Each number is 200 + 20 x the weight over its row's rms, rounded and kept within 0 to 999. Layers, rows and columns count from 0. The size before them is the row's rms in percent of the matrix's.

# up: layer 8 MLP up, 512x128, rms 0.292, rows 197-223, columns 0-127
# down: layer 8 MLP down (transposed), 512x128, rms 0.301, rows 197-223, columns 0-127
up197,108,188,215,200,210,202,190,201,187,193,216,223,195,183,192,226,220,201,221,191,214,186,232,195,175,188,185,162,219,199,188,211,178,179,196,194,201,197,200,218,166,184,203,158,201,196,184,209,166,211,167,203,210,125,152,183,224,191,204,169,223,219,200,207,163,183,190,195,203,203,209,187,197,224,214,199,213,200,204,224,222,200,212,231,207,273,224,193,217,216,198,189,229,196,172,184,206,184,233,205,222,226,198,198,200,179,177,198,182,205,208,214,205,184,189,251,225,219,211,207,197,200,196,202,186,177,202,245,190
down197,110,214,189,178,220,182,201,200,207,190,228,199,192,224,207,211,233,178,209,165,204,159,250,216,216,183,175,234,204,172,195,195,227,189,209,228,162,196,178,211,182,201,187,193,186,176,197,206,209,213,191,174,243,210,198,217,191,158,187,207,208,223,150,213,190,207,182,182,200,182,218,199,204,205,189,213,207,218,215,210,212,166,200,206,205,195,232,191,181,200,188,235,186,199,182,205,177,194,208,202,181,224,216,181,204,244,175,182,181,235,217,229,169,201,216,172,243,196,186,204,175,248,215,222,199,208,224,215,187
up198,098,217,199,218,192,198,203,221,216,201,181,191,188,230,155,190,191,198,197,217,197,234,182,177,183,246,227,232,197,208,219,186,145,174,205,184,211,196,203,205,187,199,203,223,221,195,184,175,226,187,177,240,197,210,192,204,196,216,181,202,205,254,204,190,203,214,181,209,184,159,218,192,201,200,201,183,195,190,206,206,209,216,183,250,235,213,214,199,233,189,187,215,171,184,183,213,194,227,193,211,204,193,175,224,185,243,216,166,218,181,228,206,240,222,184,215,203,191,212,173,206,209,211,173,194,222,218,197,155
down198,102,196,180,174,171,205,167,162,189,197,215,206,184,217,208,234,215,212,173,203,177,241,203,206,175,201,213,188,197,174,196,228,214,191,219,210,169,164,204,180,206,190,189,242,197,215,187,202,214,182,198,191,170,208,204,201,209,221,202,235,230,198,172,200,216,229,210,174,185,211,222,183,212,214,184,162,241,209,196,251,188,203,178,198,194,221,186,203,211,222,247,184,195,244,180,209,213,160,200,209,223,206,227,203,196,200,192,217,193,210,161,221,204,157,205,190,192,202,173,193,173,173,223,170,188,196,190,201,211
up199,095,166,176,201,156,193,181,169,244,181,192,211,204,206,170,240,217,199,216,165,202,189,178,212,207,204,214,205,227,241,181,182,176,203,200,193,223,193,172,215,180,240,215,201,178,224,204,217,184,198,224,192,216,189,213,205,238,184,188,163,175,194,166,215,195,209,230,204,173,159,220,201,220,192,201,228,194,227,202,191,188,190,214,208,209,202,210,185,210,206,228,176,174,214,180,132,201,167,154,219,195,167,203,207,206,223,192,213,219,193,192,225,220,215,199,196,208,199,199,181,203,190,201,212,191,194,186,186,203
down199,103,221,202,201,172,218,195,195,189,187,249,206,211,208,133,210,216,241,196,222,163,224,176,182,230,209,196,191,180,203,195,212,179,221,150,203,183,171,201,171,245,216,162,215,199,208,212,221,179,209,211,215,176,241,216,228,181,210,233,186,225,227,204,217,179,160,207,187,211,225,225,202,202,197,195,214,218,199,199,219,170,206,197,184,203,212,213,216,190,208,201,207,176,169,181,218,203,237,215,227,226,199,198,221,199,204,189,193,218,236,194,206,216,224,182,189,220,195,208,199,226,219,188,203,200,193,207,192,178
up200,102,198,207,206,210,186,164,213,192,207,208,245,209,180,205,215,190,197,191,194,219,183,200,186,187,232,242,223,194,209,223,204,219,183,193,217,204,192,208,237,172,197,211,217,196,180,174,209,224,226,221,217,198,152,209,199,219,206,181,197,227,238,164,199,155,174,240,256,183,207,188,198,204,209,189,194,235,204,202,187,234,188,194,199,206,180,171,190,196,201,190,215,212,149,192,188,194,237,198,217,182,210,194,220,172,208,217,220,180,223,180,242,196,207,194,167,185,206,197,198,195,207,218,162,216,169,186,185,205
down200,100,229,196,177,230,183,209,198,208,171,200,172,218,157,202,211,199,214,195,166,210,174,218,177,220,172,207,168,188,188,210,189,204,222,207,179,210,240,224,218,216,183,191,186,215,184,189,221,178,192,182,231,173,228,255,209,181,201,206,179,209,215,152,191,257,184,185,193,187,218,199,212,198,217,190,197,221,180,196,228,190,225,181,216,217,210,229,194,178,219,215,176,176,230,200,208,191,226,163,232,201,180,197,189,177,206,185,177,188,208,217,180,184,197,188,200,201,192,178,203,175,217,175,232,196,216,190,228,176
up201,097,225,200,173,216,186,210,178,204,192,199,221,200,235,224,214,226,239,210,223,167,188,198,208,216,226,197,208,213,233,199,206,192,202,176,208,233,215,231,191,207,208,199,204,192,203,185,155,162,193,244,184,209,185,226,192,175,221,222,218,198,202,180,189,215,216,178,204,205,210,175,191,172,232,177,192,201,189,239,209,185,191,238,205,198,182,194,231,162,183,193,208,232,208,205,198,211,185,221,229,219,214,201,236,165,207,230,203,204,189,177,195,201,238,193,201,194,200,207,208,216,163,179,190,203,181,248,235,235
down201,093,210,172,180,193,243,196,197,211,195,207,160,191,190,192,172,224,217,184,243,199,182,189,177,220,208,204,148,223,158,251,177,212,203,192,230,211,236,152,214,206,182,219,206,224,173,221,186,165,169,213,194,216,211,230,216,229,222,219,173,210,183,207,181,205,208,206,209,180,210,183,205,193,164,244,199,206,217,212,201,211,192,220,189,203,186,195,160,198,205,225,198,178,189,198,200,207,211,228,227,180,206,195,177,207,194,184,217,237,207,199,192,226,184,218,188,208,203,214,214,219,205,208,166,178,192,182,192,201
up202,092,168,217,181,202,209,225,196,193,202,190,202,166,175,186,190,202,173,196,215,199,206,198,205,209,197,227,162,224,255,202,171,143,199,203,180,179,185,245,208,200,176,180,184,186,219,193,189,177,228,206,194,201,183,182,223,248,198,195,216,219,178,198,211,205,198,207,167,188,226,193,192,237,212,250,200,178,205,205,215,196,218,220,238,188,202,210,214,204,193,191,179,215,202,216,189,195,172,231,201,218,191,245,208,189,178,201,241,192,233,205,181,197,224,229,192,172,179,204,178,211,215,206,219,210,183,221,228,210
down202,088,201,188,205,212,205,180,163,199,186,220,195,202,218,162,214,214,200,218,210,189,222,202,221,185,196,216,206,162,178,227,204,197,193,208,199,239,181,167,195,220,197,194,172,189,215,198,214,174,170,146,162,153,195,198,187,212,197,196,203,217,201,196,208,216,208,207,190,236,177,190,227,206,216,208,198,230,162,169,202,208,183,240,206,183,176,205,188,212,208,200,183,174,239,230,217,188,206,213,220,192,160,194,227,224,198,185,199,210,183,209,240,159,166,228,229,215,185,199,172,213,226,193,230,199,210,211,177,198
up203,096,218,203,206,178,176,218,209,192,220,207,199,207,246,161,196,205,228,240,182,225,196,176,220,191,155,179,233,158,211,196,197,206,213,207,176,177,190,199,233,193,194,186,227,205,168,190,198,190,172,206,230,198,210,182,202,260,181,170,188,202,224,193,181,221,221,210,205,173,200,195,189,208,220,229,177,200,197,218,203,204,223,224,180,217,190,182,188,198,207,188,187,188,182,197,155,206,239,189,223,199,189,187,213,166,194,211,173,215,209,172,205,210,206,216,173,184,211,214,222,191,250,196,225,189,201,213,162,196
down203,099,192,146,198,193,192,219,181,190,205,203,199,228,215,237,209,199,188,197,232,242,178,244,181,181,192,187,171,197,207,184,196,195,156,192,183,182,189,172,219,201,229,195,192,213,241,183,183,187,190,200,159,208,171,178,204,163,202,200,196,187,204,216,175,188,173,225,182,235,185,208,214,216,208,197,205,220,223,196,198,188,171,190,192,210,213,215,175,174,200,220,232,184,205,167,200,195,199,182,170,236,200,182,193,226,231,196,211,146,187,228,188,221,240,185,185,196,185,210,193,218,223,203,196,207,217,183,220,192
up204,100,207,198,187,179,205,176,198,184,230,183,163,240,172,244,194,203,198,193,199,186,203,216,208,185,206,183,174,201,216,206,188,207,194,197,229,172,201,211,187,211,174,198,211,237,196,198,203,241,198,198,200,192,202,203,219,214,221,237,199,181,209,184,188,203,238,204,178,219,229,199,206,210,206,232,207,185,180,184,214,205,210,156,185,220,200,176,229,227,212,191,159,221,241,195,191,201,192,201,194,173,228,198,259,228,226,178,152,181,217,194,187,161,208,176,215,204,178,224,209,209,224,178,216,212,211,230,201,218
down204,083,214,194,171,186,223,179,205,223,207,177,181,208,163,195,200,201,224,209,189,192,209,191,226,178,170,212,179,234,218,186,207,218,184,175,187,192,198,183,170,177,196,229,190,175,215,230,174,227,225,214,192,209,164,223,221,214,193,174,182,192,223,222,181,188,194,186,179,157,210,201,179,204,198,192,225,199,176,219,164,239,228,221,209,216,221,193,216,170,191,231,197,262,218,176,189,218,188,209,168,175,197,167,186,225,196,180,205,206,167,193,166,181,185,230,194,202,209,183,196,216,187,200,212,200,203,210,172,223
up205,090,162,159,219,195,233,159,197,209,204,203,204,187,215,196,196,221,225,206,231,197,221,182,192,191,203,201,188,205,199,212,175,211,215,191,202,184,212,198,191,176,161,225,209,193,233,198,179,203,221,183,198,194,235,234,195,217,240,223,211,192,207,213,205,164,175,184,196,235,234,157,183,220,229,170,226,195,198,191,200,200,207,176,213,199,185,206,233,216,200,206,138,189,238,186,191,177,214,201,243,219,188,186,190,198,202,203,189,189,208,223,206,185,198,190,175,207,198,188,199,184,185,225,192,170,219,166,221,244
down205,106,208,192,184,186,200,221,241,198,193,157,192,199,203,167,178,189,216,212,214,203,177,185,216,211,219,215,225,180,173,228,181,212,210,228,192,210,215,202,188,182,200,186,172,180,229,189,268,225,177,178,172,215,211,213,189,192,189,196,186,186,204,217,201,218,181,201,212,204,205,168,211,199,191,170,212,227,187,171,204,253,167,203,217,234,219,206,247,234,207,219,190,167,221,182,183,204,191,183,171,225,215,207,185,192,190,191,236,188,198,195,224,184,192,188,220,203,202,205,187,186,175,183,190,247,196,200,179,175
up206,091,202,202,230,200,198,186,221,215,181,204,190,197,169,198,226,205,160,207,209,206,192,221,190,193,227,165,207,220,208,196,207,198,208,173,199,228,212,222,211,222,193,190,175,180,195,235,189,221,227,199,206,194,197,138,223,151,241,213,221,178,197,240,211,184,218,214,209,217,228,182,182,221,179,217,197,194,195,190,197,197,216,184,205,178,201,210,187,179,213,168,181,212,196,210,215,198,230,227,187,188,204,208,183,185,158,210,214,167,216,193,183,201,215,196,178,208,206,197,216,170,204,202,119,208,180,176,175,202
down206,082,214,178,199,189,214,220,176,200,203,197,199,206,189,234,199,203,189,251,246,210,186,199,204,209,216,210,216,166,189,197,162,189,145,229,203,229,205,210,187,205,172,195,188,176,232,197,172,203,189,181,234,186,166,209,210,179,176,207,222,171,181,185,201,187,159,176,181,164,156,201,209,226,200,193,204,191,188,202,173,219,210,214,193,172,239,215,203,207,202,178,175,204,180,210,202,198,191,228,196,212,181,199,203,195,262,217,178,172,174,186,197,212,204,156,202,193,215,191,219,192,209,201,205,189,208,228,186,183
up207,097,215,202,222,169,212,183,198,184,221,213,211,212,188,195,229,195,194,198,194,201,178,194,195,218,206,225,188,222,163,168,204,243,220,189,195,204,169,195,229,190,226,209,192,191,203,193,223,178,180,184,200,166,185,221,195,215,205,191,192,168,167,211,197,212,225,193,230,189,167,188,130,220,160,194,213,170,201,212,190,211,241,190,226,197,171,206,201,193,193,195,198,209,203,201,215,183,210,156,176,156,186,207,188,193,198,189,212,189,194,219,218,240,199,216,216,246,206,206,202,189,209,168,233,187,225,221,202,237
down207,089,185,203,156,187,214,184,207,249,174,211,175,231,206,192,183,190,214,213,204,213,190,162,218,200,175,213,212,190,217,216,211,201,199,160,188,203,235,165,194,185,198,205,201,228,176,243,185,186,225,194,228,217,200,218,192,246,202,212,195,177,168,173,209,182,192,215,205,195,245,188,222,210,201,199,195,211,200,172,194,193,202,237,158,183,223,217,181,203,194,191,197,214,192,221,184,193,213,219,197,219,204,209,199,204,241,213,195,186,187,235,209,221,148,190,197,214,171,191,231,211,202,222,199,182,231,184,180,162
up208,101,210,210,221,189,213,204,162,230,196,198,188,173,203,202,191,144,214,192,181,203,210,210,181,180,250,233,191,202,170,223,194,218,162,217,218,227,223,194,184,200,203,179,176,183,215,197,190,178,164,159,197,213,225,187,178,190,207,212,205,186,214,193,194,217,188,238,191,216,206,225,187,181,180,194,214,195,183,203,201,240,229,201,230,205,225,185,210,194,180,159,231,169,185,198,206,212,207,159,201,197,188,209,194,186,208,204,158,182,212,185,189,146,195,240,208,174,202,220,201,182,208,206,174,197,178,188,222,203
down208,108,207,212,186,210,222,216,208,185,194,182,193,190,196,198,162,184,174,215,220,204,196,232,151,202,190,198,231,166,228,194,205,199,185,195,212,227,158,215,178,208,215,158,185,226,193,227,168,224,202,216,197,200,216,193,224,179,197,184,223,225,187,214,182,159,184,199,170,209,210,230,208,199,193,200,198,181,207,227,189,221,215,211,228,172,204,219,225,208,229,216,215,167,169,210,177,221,195,211,211,208,200,195,168,243,169,210,202,219,239,220,240,201,197,183,216,192,175,224,189,201,182,196,197,204,169,198,246,191
up209,105,187,187,252,219,236,199,177,177,223,180,195,193,160,184,140,189,209,187,209,193,189,180,229,214,191,218,209,213,190,214,211,215,202,184,183,200,182,204,178,220,206,216,237,173,187,222,190,208,216,210,173,171,188,204,186,230,210,206,185,216,180,206,205,194,190,190,198,224,241,194,168,165,209,219,209,198,224,200,223,202,216,182,206,172,217,180,222,218,204,200,174,207,153,216,249,204,194,154,205,205,222,170,200,202,175,198,208,180,232,207,191,196,209,179,235,218,195,172,213,225,179,179,196,216,218,221,207,201
down209,105,203,181,148,194,193,199,171,196,194,231,194,204,209,208,230,226,192,214,232,226,220,224,200,223,235,214,229,214,203,221,215,205,185,178,201,199,167,244,199,223,175,201,180,243,199,201,164,194,195,204,193,172,192,231,210,175,228,227,217,194,194,226,198,198,200,197,203,202,216,212,218,204,194,220,238,234,192,162,205,191,203,184,205,214,195,233,200,202,212,198,170,170,242,179,207,234,220,169,208,203,252,222,195,178,212,186,166,229,189,211,199,203,198,173,197,167,216,195,192,200,205,218,177,200,169,210,195,202
up210,109,169,209,200,150,199,175,195,206,152,202,190,186,187,173,198,219,229,190,187,208,176,228,200,188,199,199,218,195,187,198,199,201,238,188,183,172,197,198,223,169,233,226,208,191,200,219,179,197,190,190,198,176,218,221,188,211,193,173,227,218,213,211,213,214,216,205,218,144,209,237,242,187,207,232,194,190,223,202,210,176,203,193,184,209,248,199,204,231,211,192,192,196,226,183,182,191,258,170,231,199,189,206,237,197,205,186,180,210,208,177,196,181,194,185,219,184,210,222,168,203,189,184,195,189,201,211,178,241
down210,108,147,176,188,210,207,215,190,230,215,190,202,213,202,186,186,207,217,208,160,201,177,228,187,200,176,177,210,191,198,152,189,168,215,204,191,183,222,235,219,193,203,222,185,193,200,226,212,191,208,218,194,164,186,238,180,174,218,208,216,184,210,181,209,183,204,193,210,205,203,248,203,196,199,199,205,171,185,160,205,229,239,178,160,203,187,233,215,193,216,223,185,200,226,208,182,204,196,190,215,239,182,209,203,207,206,190,170,215,197,158,195,230,191,187,234,209,196,204,177,172,211,190,170,224,209,156,186,211
up211,090,180,194,254,191,189,165,210,182,171,215,166,221,198,168,209,209,196,186,196,186,212,177,232,217,208,198,221,195,197,225,174,189,183,169,214,189,190,191,162,186,183,197,183,222,185,195,168,203,232,195,229,225,214,212,204,192,181,198,176,140,179,216,211,187,215,228,202,187,204,196,229,202,179,171,174,241,181,213,184,164,203,211,183,199,182,194,180,195,248,176,189,200,212,204,204,188,196,192,207,216,202,139,174,172,210,223,183,195,214,193,201,184,190,233,227,164,211,196,199,217,200,203,209,215,206,200,188,208
down211,092,174,199,211,185,214,194,207,200,206,230,205,213,201,173,150,191,195,196,177,225,199,191,154,185,192,185,163,171,172,203,200,203,182,204,197,214,208,216,207,259,200,201,211,207,180,237,221,227,177,209,184,180,202,226,208,165,202,188,161,251,209,199,170,205,196,193,171,205,203,185,176,212,199,200,181,223,203,215,227,217,180,214,207,202,206,228,199,196,206,235,208,197,189,210,188,210,210,185,184,192,223,172,236,211,222,209,193,241,172,173,209,168,231,225,213,212,192,215,211,179,162,244,207,198,205,189,197,179
up212,105,173,216,182,166,208,170,207,215,180,190,192,208,228,213,200,209,213,197,161,197,199,204,176,211,178,164,195,196,210,172,219,204,184,239,186,187,172,230,196,218,203,225,221,203,229,206,189,202,213,166,208,220,190,247,195,210,193,197,204,217,198,210,194,184,219,221,170,205,189,213,191,215,196,181,217,199,166,196,212,175,179,186,192,209,201,205,209,224,199,178,196,217,204,149,194,269,171,199,181,207,213,217,215,217,194,213,178,233,172,212,237,143,199,206,205,238,179,227,195,229,219,221,199,183,207,192,193,187
down212,081,219,211,221,224,178,212,229,188,181,193,194,196,203,189,161,174,222,234,156,190,203,187,213,182,170,201,208,220,201,196,227,202,223,213,220,225,178,174,188,188,183,197,253,183,175,225,179,188,193,186,200,206,220,203,156,192,152,185,195,223,211,204,226,185,217,245,201,249,181,213,217,180,188,195,203,207,205,217,205,211,198,189,189,193,179,238,172,211,225,206,196,211,192,200,214,237,205,209,207,173,186,188,168,200,203,222,172,198,233,212,179,200,230,215,206,174,207,194,171,178,181,240,209,194,174,212,202,206
up213,088,204,244,183,171,176,180,180,191,230,202,190,210,228,219,191,172,229,214,223,207,194,188,192,180,192,200,172,212,207,174,200,189,193,184,180,231,211,226,199,200,231,227,183,176,210,214,170,195,166,184,222,219,214,212,184,221,217,216,180,195,210,184,229,186,195,236,261,218,224,168,194,183,209,200,177,226,218,201,219,157,199,203,203,204,220,208,172,219,223,205,177,187,187,206,183,230,211,162,220,209,203,189,218,204,166,196,191,190,202,184,174,199,201,214,186,173,217,158,217,204,234,179,230,188,198,181,173,208
down213,083,264,205,190,244,213,191,205,228,176,184,171,205,205,199,200,227,179,190,206,178,178,209,206,200,214,191,161,239,222,200,201,172,187,217,202,164,236,186,185,182,221,181,232,179,201,174,135,171,212,170,211,203,169,190,218,184,203,207,211,209,214,222,211,184,204,164,200,224,201,166,219,181,224,223,218,184,208,203,172,203,197,211,178,206,173,227,191,192,202,183,174,224,178,203,190,212,200,215,202,215,211,238,201,184,197,190,210,208,195,188,199,201,182,188,188,194,173,228,160,203,172,214,207,191,203,176,195,189
up214,103,191,185,195,189,218,189,195,176,186,177,207,194,179,179,169,180,218,193,206,221,215,203,217,198,206,185,218,169,203,175,186,269,201,234,205,206,198,222,186,201,192,191,165,179,228,188,184,185,201,211,175,202,175,163,160,187,195,202,210,180,180,212,197,236,214,221,186,203,219,239,188,197,217,214,200,196,280,237,203,201,200,210,197,197,247,172,189,181,170,184,166,204,190,198,200,223,152,174,190,204,196,192,200,190,198,224,200,210,188,193,191,200,197,208,223,194,191,175,184,220,202,204,185,225,227,206,224,196
down214,095,197,228,199,184,190,215,184,177,221,201,180,182,228,204,208,202,230,172,173,208,215,182,211,207,174,204,243,182,229,176,175,222,205,221,216,206,188,194,181,191,218,169,182,203,193,192,220,223,194,192,197,224,201,223,165,213,165,206,226,205,184,223,227,233,172,214,189,184,199,142,207,210,224,213,193,206,230,211,216,183,202,199,200,217,161,184,229,207,224,201,186,166,185,222,174,214,194,204,207,213,182,204,176,199,160,200,201,230,254,209,211,189,203,193,189,175,194,173,207,227,174,191,166,198,226,236,185,206
up215,099,184,227,195,205,213,186,200,180,189,200,182,220,176,180,203,205,230,196,175,209,241,193,188,190,164,185,172,198,194,188,194,186,211,240,195,200,171,180,207,211,193,169,242,206,182,203,201,228,221,167,230,179,173,222,219,244,187,181,206,218,242,263,191,200,202,184,176,209,200,240,196,208,194,163,191,179,207,196,192,208,180,195,182,217,193,201,184,188,190,247,165,209,240,194,200,191,195,183,210,198,207,193,210,196,191,199,199,205,185,185,196,156,168,226,190,217,206,211,242,202,191,198,222,174,214,214,219,219
down215,092,184,174,223,178,233,193,180,222,205,192,212,222,213,213,196,228,162,209,222,207,206,182,207,182,188,224,208,208,186,192,164,181,207,199,204,194,235,199,187,182,211,193,202,204,214,212,206,173,198,199,172,190,227,223,194,194,207,198,192,209,170,185,188,202,205,143,218,242,190,219,198,233,224,207,161,177,181,198,225,199,232,196,172,184,174,232,215,225,215,209,204,216,165,205,180,212,207,231,196,229,160,179,186,212,192,209,195,171,182,223,157,209,171,224,183,189,185,189,166,208,178,211,226,202,182,223,241,217
up216,102,190,202,179,193,208,228,196,189,207,174,215,193,194,208,225,184,188,215,218,230,188,223,195,222,210,209,215,183,187,214,184,204,180,165,250,225,215,194,198,231,170,198,228,243,171,201,202,187,206,203,187,224,219,178,217,200,205,178,169,205,198,195,198,202,177,190,196,211,201,223,167,201,196,158,173,218,218,213,202,196,217,211,196,204,193,223,215,185,239,182,158,226,239,232,199,175,162,225,170,196,195,186,198,228,233,218,210,210,207,185,206,192,192,154,151,212,196,220,233,177,189,226,182,220,206,182,202,185
down216,107,205,181,210,192,204,204,165,193,194,185,189,201,178,230,159,184,195,203,223,163,174,210,176,188,204,175,180,232,192,202,215,187,219,156,237,187,208,210,176,211,187,223,166,227,217,205,221,188,188,226,180,191,191,196,190,206,156,189,232,204,223,198,223,203,200,223,181,201,191,250,227,223,201,193,177,188,214,186,228,171,200,224,198,201,209,181,210,185,199,214,227,208,232,182,206,164,234,175,187,201,184,248,174,195,227,168,197,183,224,203,219,218,206,201,202,205,201,178,190,217,238,216,231,197,228,189,210,216
up217,099,164,195,206,191,218,218,215,185,198,212,189,221,201,206,173,246,217,208,193,225,215,191,226,205,176,212,193,227,244,185,190,205,192,203,200,203,197,188,183,177,248,202,200,206,205,193,194,212,169,191,211,187,219,204,167,206,230,215,220,198,200,212,185,168,223,187,234,213,221,192,188,207,260,198,214,184,192,176,214,185,237,246,228,229,210,224,213,214,179,202,227,188,230,229,252,229,182,203,197,175,207,202,218,231,177,188,190,175,195,216,218,196,213,172,206,174,162,186,184,189,222,199,182,195,185,206,217,193
down217,095,208,184,213,228,196,203,182,231,202,182,233,184,200,201,211,181,170,217,204,195,209,183,197,205,206,194,227,206,181,197,238,185,179,197,161,203,192,218,201,220,171,176,192,214,214,202,146,220,234,192,190,199,187,217,244,194,189,208,200,193,200,186,203,196,201,195,174,174,152,186,206,206,153,195,175,202,199,193,216,220,182,219,193,195,222,200,179,170,218,183,216,184,189,177,190,171,206,190,214,211,221,239,168,195,236,149,163,224,186,211,199,221,250,175,177,206,196,202,213,193,201,198,233,223,221,177,207,208
up218,095,181,222,210,193,193,219,191,222,219,203,203,170,157,181,182,194,193,216,194,214,161,229,191,177,207,213,223,204,215,238,226,205,232,239,198,201,247,173,232,228,214,172,206,185,161,231,187,185,185,153,172,191,222,193,180,206,228,217,228,200,213,218,208,208,232,151,200,198,207,182,192,202,219,198,160,206,219,169,206,186,192,216,218,196,215,207,200,227,208,188,209,212,195,187,179,208,182,218,223,185,193,195,204,226,209,197,227,218,222,237,195,204,196,194,193,174,192,213,245,177,206,231,214,183,203,202,205,189
down218,096,232,196,207,222,197,216,191,206,199,227,212,211,211,242,183,217,193,215,195,156,197,217,221,207,163,227,218,210,198,209,176,236,242,193,227,207,180,194,196,170,189,206,163,235,193,160,229,206,205,191,196,251,193,201,171,189,196,197,184,198,205,201,191,205,215,216,232,188,214,221,211,180,223,180,213,217,158,190,226,183,206,203,211,225,212,202,212,201,217,212,199,230,181,195,190,200,197,223,168,204,191,207,166,244,202,206,186,187,225,225,223,204,220,184,201,251,211,207,214,184,205,196,241,191,167,192,211,232
up219,107,183,169,188,200,212,184,175,154,193,176,173,216,199,178,215,195,193,208,181,216,229,206,221,208,238,201,195,230,199,184,224,169,176,229,209,199,198,194,218,217,193,215,219,142,192,226,213,172,199,217,197,176,201,178,199,177,218,226,170,166,190,195,162,217,220,170,212,199,236,184,219,170,199,204,185,196,200,232,176,188,200,203,215,183,194,218,196,223,189,213,223,212,227,204,186,167,205,181,197,206,195,200,221,189,192,199,237,188,191,206,198,160,166,227,212,199,177,178,213,184,201,138,197,180,215,194,214,208
down219,117,146,168,229,204,201,173,205,177,202,202,199,189,201,210,149,191,203,210,174,231,185,216,187,212,218,200,200,168,197,177,197,215,171,209,213,218,215,200,212,200,170,206,196,187,243,217,170,200,164,203,227,191,225,195,210,203,226,171,206,196,188,213,207,137,195,200,165,180,214,206,236,212,189,191,203,207,229,216,173,210,211,214,180,206,183,228,202,211,209,195,207,211,180,153,207,224,185,185,199,216,193,195,190,211,202,170,225,143,202,213,163,169,206,184,217,207,202,207,209,222,200,193,213,197,220,220,221,229
up220,093,170,203,155,214,217,202,198,198,208,241,205,195,183,189,210,210,235,200,223,172,196,216,188,180,214,171,240,203,203,188,239,186,198,171,219,206,212,219,187,175,164,170,239,192,192,174,170,193,205,182,186,231,193,168,205,209,197,180,199,171,225,211,204,195,229,205,196,182,225,216,192,179,188,210,206,236,218,204,208,230,225,212,214,199,166,223,200,194,201,199,185,235,191,189,197,213,236,161,191,207,193,196,220,194,190,173,202,209,221,197,220,231,220,231,175,223,213,228,225,206,221,216,221,251,185,207,223,194
down220,089,198,177,216,205,212,156,200,193,226,183,206,194,211,209,163,165,227,195,173,243,194,212,196,221,203,233,222,186,176,226,200,202,185,207,202,224,218,186,191,210,200,204,184,167,201,160,211,214,173,227,231,218,205,191,180,214,193,192,213,199,225,216,209,218,205,210,214,226,193,210,176,180,209,209,167,179,202,189,199,177,206,235,214,214,180,217,201,190,177,233,220,176,198,171,218,210,161,171,184,167,164,185,203,193,203,223,207,211,224,210,219,197,162,221,164,163,203,171,230,200,214,213,187,195,188,238,217,232
up221,096,195,203,204,178,189,235,189,209,194,173,230,197,219,147,224,203,206,202,195,212,183,202,179,203,188,234,174,202,212,185,187,203,181,224,179,202,200,201,173,212,197,213,168,185,166,183,190,187,221,177,206,183,165,172,194,205,185,219,196,202,216,222,168,233,202,225,232,208,176,212,212,161,183,228,222,196,188,204,185,207,190,184,195,212,211,219,236,214,201,154,199,202,176,194,195,191,214,223,219,218,216,199,185,201,204,175,232,213,253,202,239,212,189,221,221,236,236,168,182,188,186,180,159,209,178,197,187,214
down221,089,164,221,201,236,171,182,196,219,206,207,202,197,186,222,172,195,182,178,175,200,194,183,213,168,195,188,215,193,190,179,199,233,203,231,198,217,225,203,218,219,206,185,191,219,216,214,187,206,175,221,191,198,195,230,209,213,198,215,201,223,160,190,205,187,235,133,205,216,217,156,177,249,196,189,188,199,232,166,209,215,210,239,207,226,201,184,223,225,202,217,217,189,218,219,204,183,188,185,190,184,163,202,205,205,182,177,184,175,198,220,210,201,217,197,200,168,178,193,172,222,180,238,196,188,219,166,178,209
up222,094,204,194,229,189,165,192,175,183,180,206,223,171,227,167,189,244,232,227,243,230,203,218,199,205,186,196,204,180,170,198,200,223,174,194,219,215,213,224,199,194,200,189,145,177,172,228,209,170,179,201,185,194,221,195,196,211,207,166,183,215,208,188,194,201,188,172,207,203,198,196,165,175,193,178,200,160,180,198,217,152,203,195,224,218,221,167,204,184,191,215,191,198,187,201,195,222,185,230,187,231,183,196,181,194,154,203,205,205,188,200,207,170,252,227,200,213,191,198,203,196,212,202,188,170,188,195,183,183
down222,105,215,225,199,189,191,208,235,198,170,207,174,202,236,194,182,189,239,166,182,191,173,194,179,178,182,206,179,216,200,202,173,202,215,227,194,206,214,235,187,167,196,212,230,205,181,174,192,224,165,158,217,187,179,148,193,202,151,214,199,209,187,220,219,201,188,190,204,163,228,213,216,158,190,201,227,202,240,227,206,210,193,148,201,216,165,189,226,223,194,195,212,215,199,205,203,166,194,180,183,219,216,202,204,180,202,235,216,196,205,186,165,194,183,204,174,202,187,216,194,210,195,203,194,209,204,177,185,205
up223,103,191,211,225,172,233,196,193,197,202,165,209,191,185,215,221,181,219,192,195,229,202,209,225,210,234,167,201,221,201,176,171,213,221,186,182,200,202,186,224,216,211,206,217,201,195,172,190,198,208,216,186,217,209,200,179,214,172,208,237,146,224,195,191,235,229,212,189,203,201,192,207,222,172,220,193,191,196,216,202,209,212,223,179,222,226,167,204,199,221,193,166,209,184,221,225,194,189,177,239,258,176,188,199,165,201,202,170,237,218,208,157,189,183,200,213,178,205,227,204,212,202,216,178,207,200,239,199,235
down223,099,209,213,225,174,200,193,197,177,198,202,186,204,165,207,223,247,228,199,201,203,218,179,184,180,210,194,149,213,219,185,177,202,192,206,186,233,141,175,203,213,197,191,201,199,194,204,231,217,226,245,202,208,194,225,181,162,195,196,159,208,220,201,167,177,187,207,209,151,203,218,174,195,179,201,196,194,260,200,197,216,184,181,209,209,219,184,208,179,171,194,217,179,226,215,205,194,194,214,201,220,204,160,186,226,186,219,224,223,196,216,194,184,177,221,225,222,182,195,201,192,196,224,184,191,191,183,190,169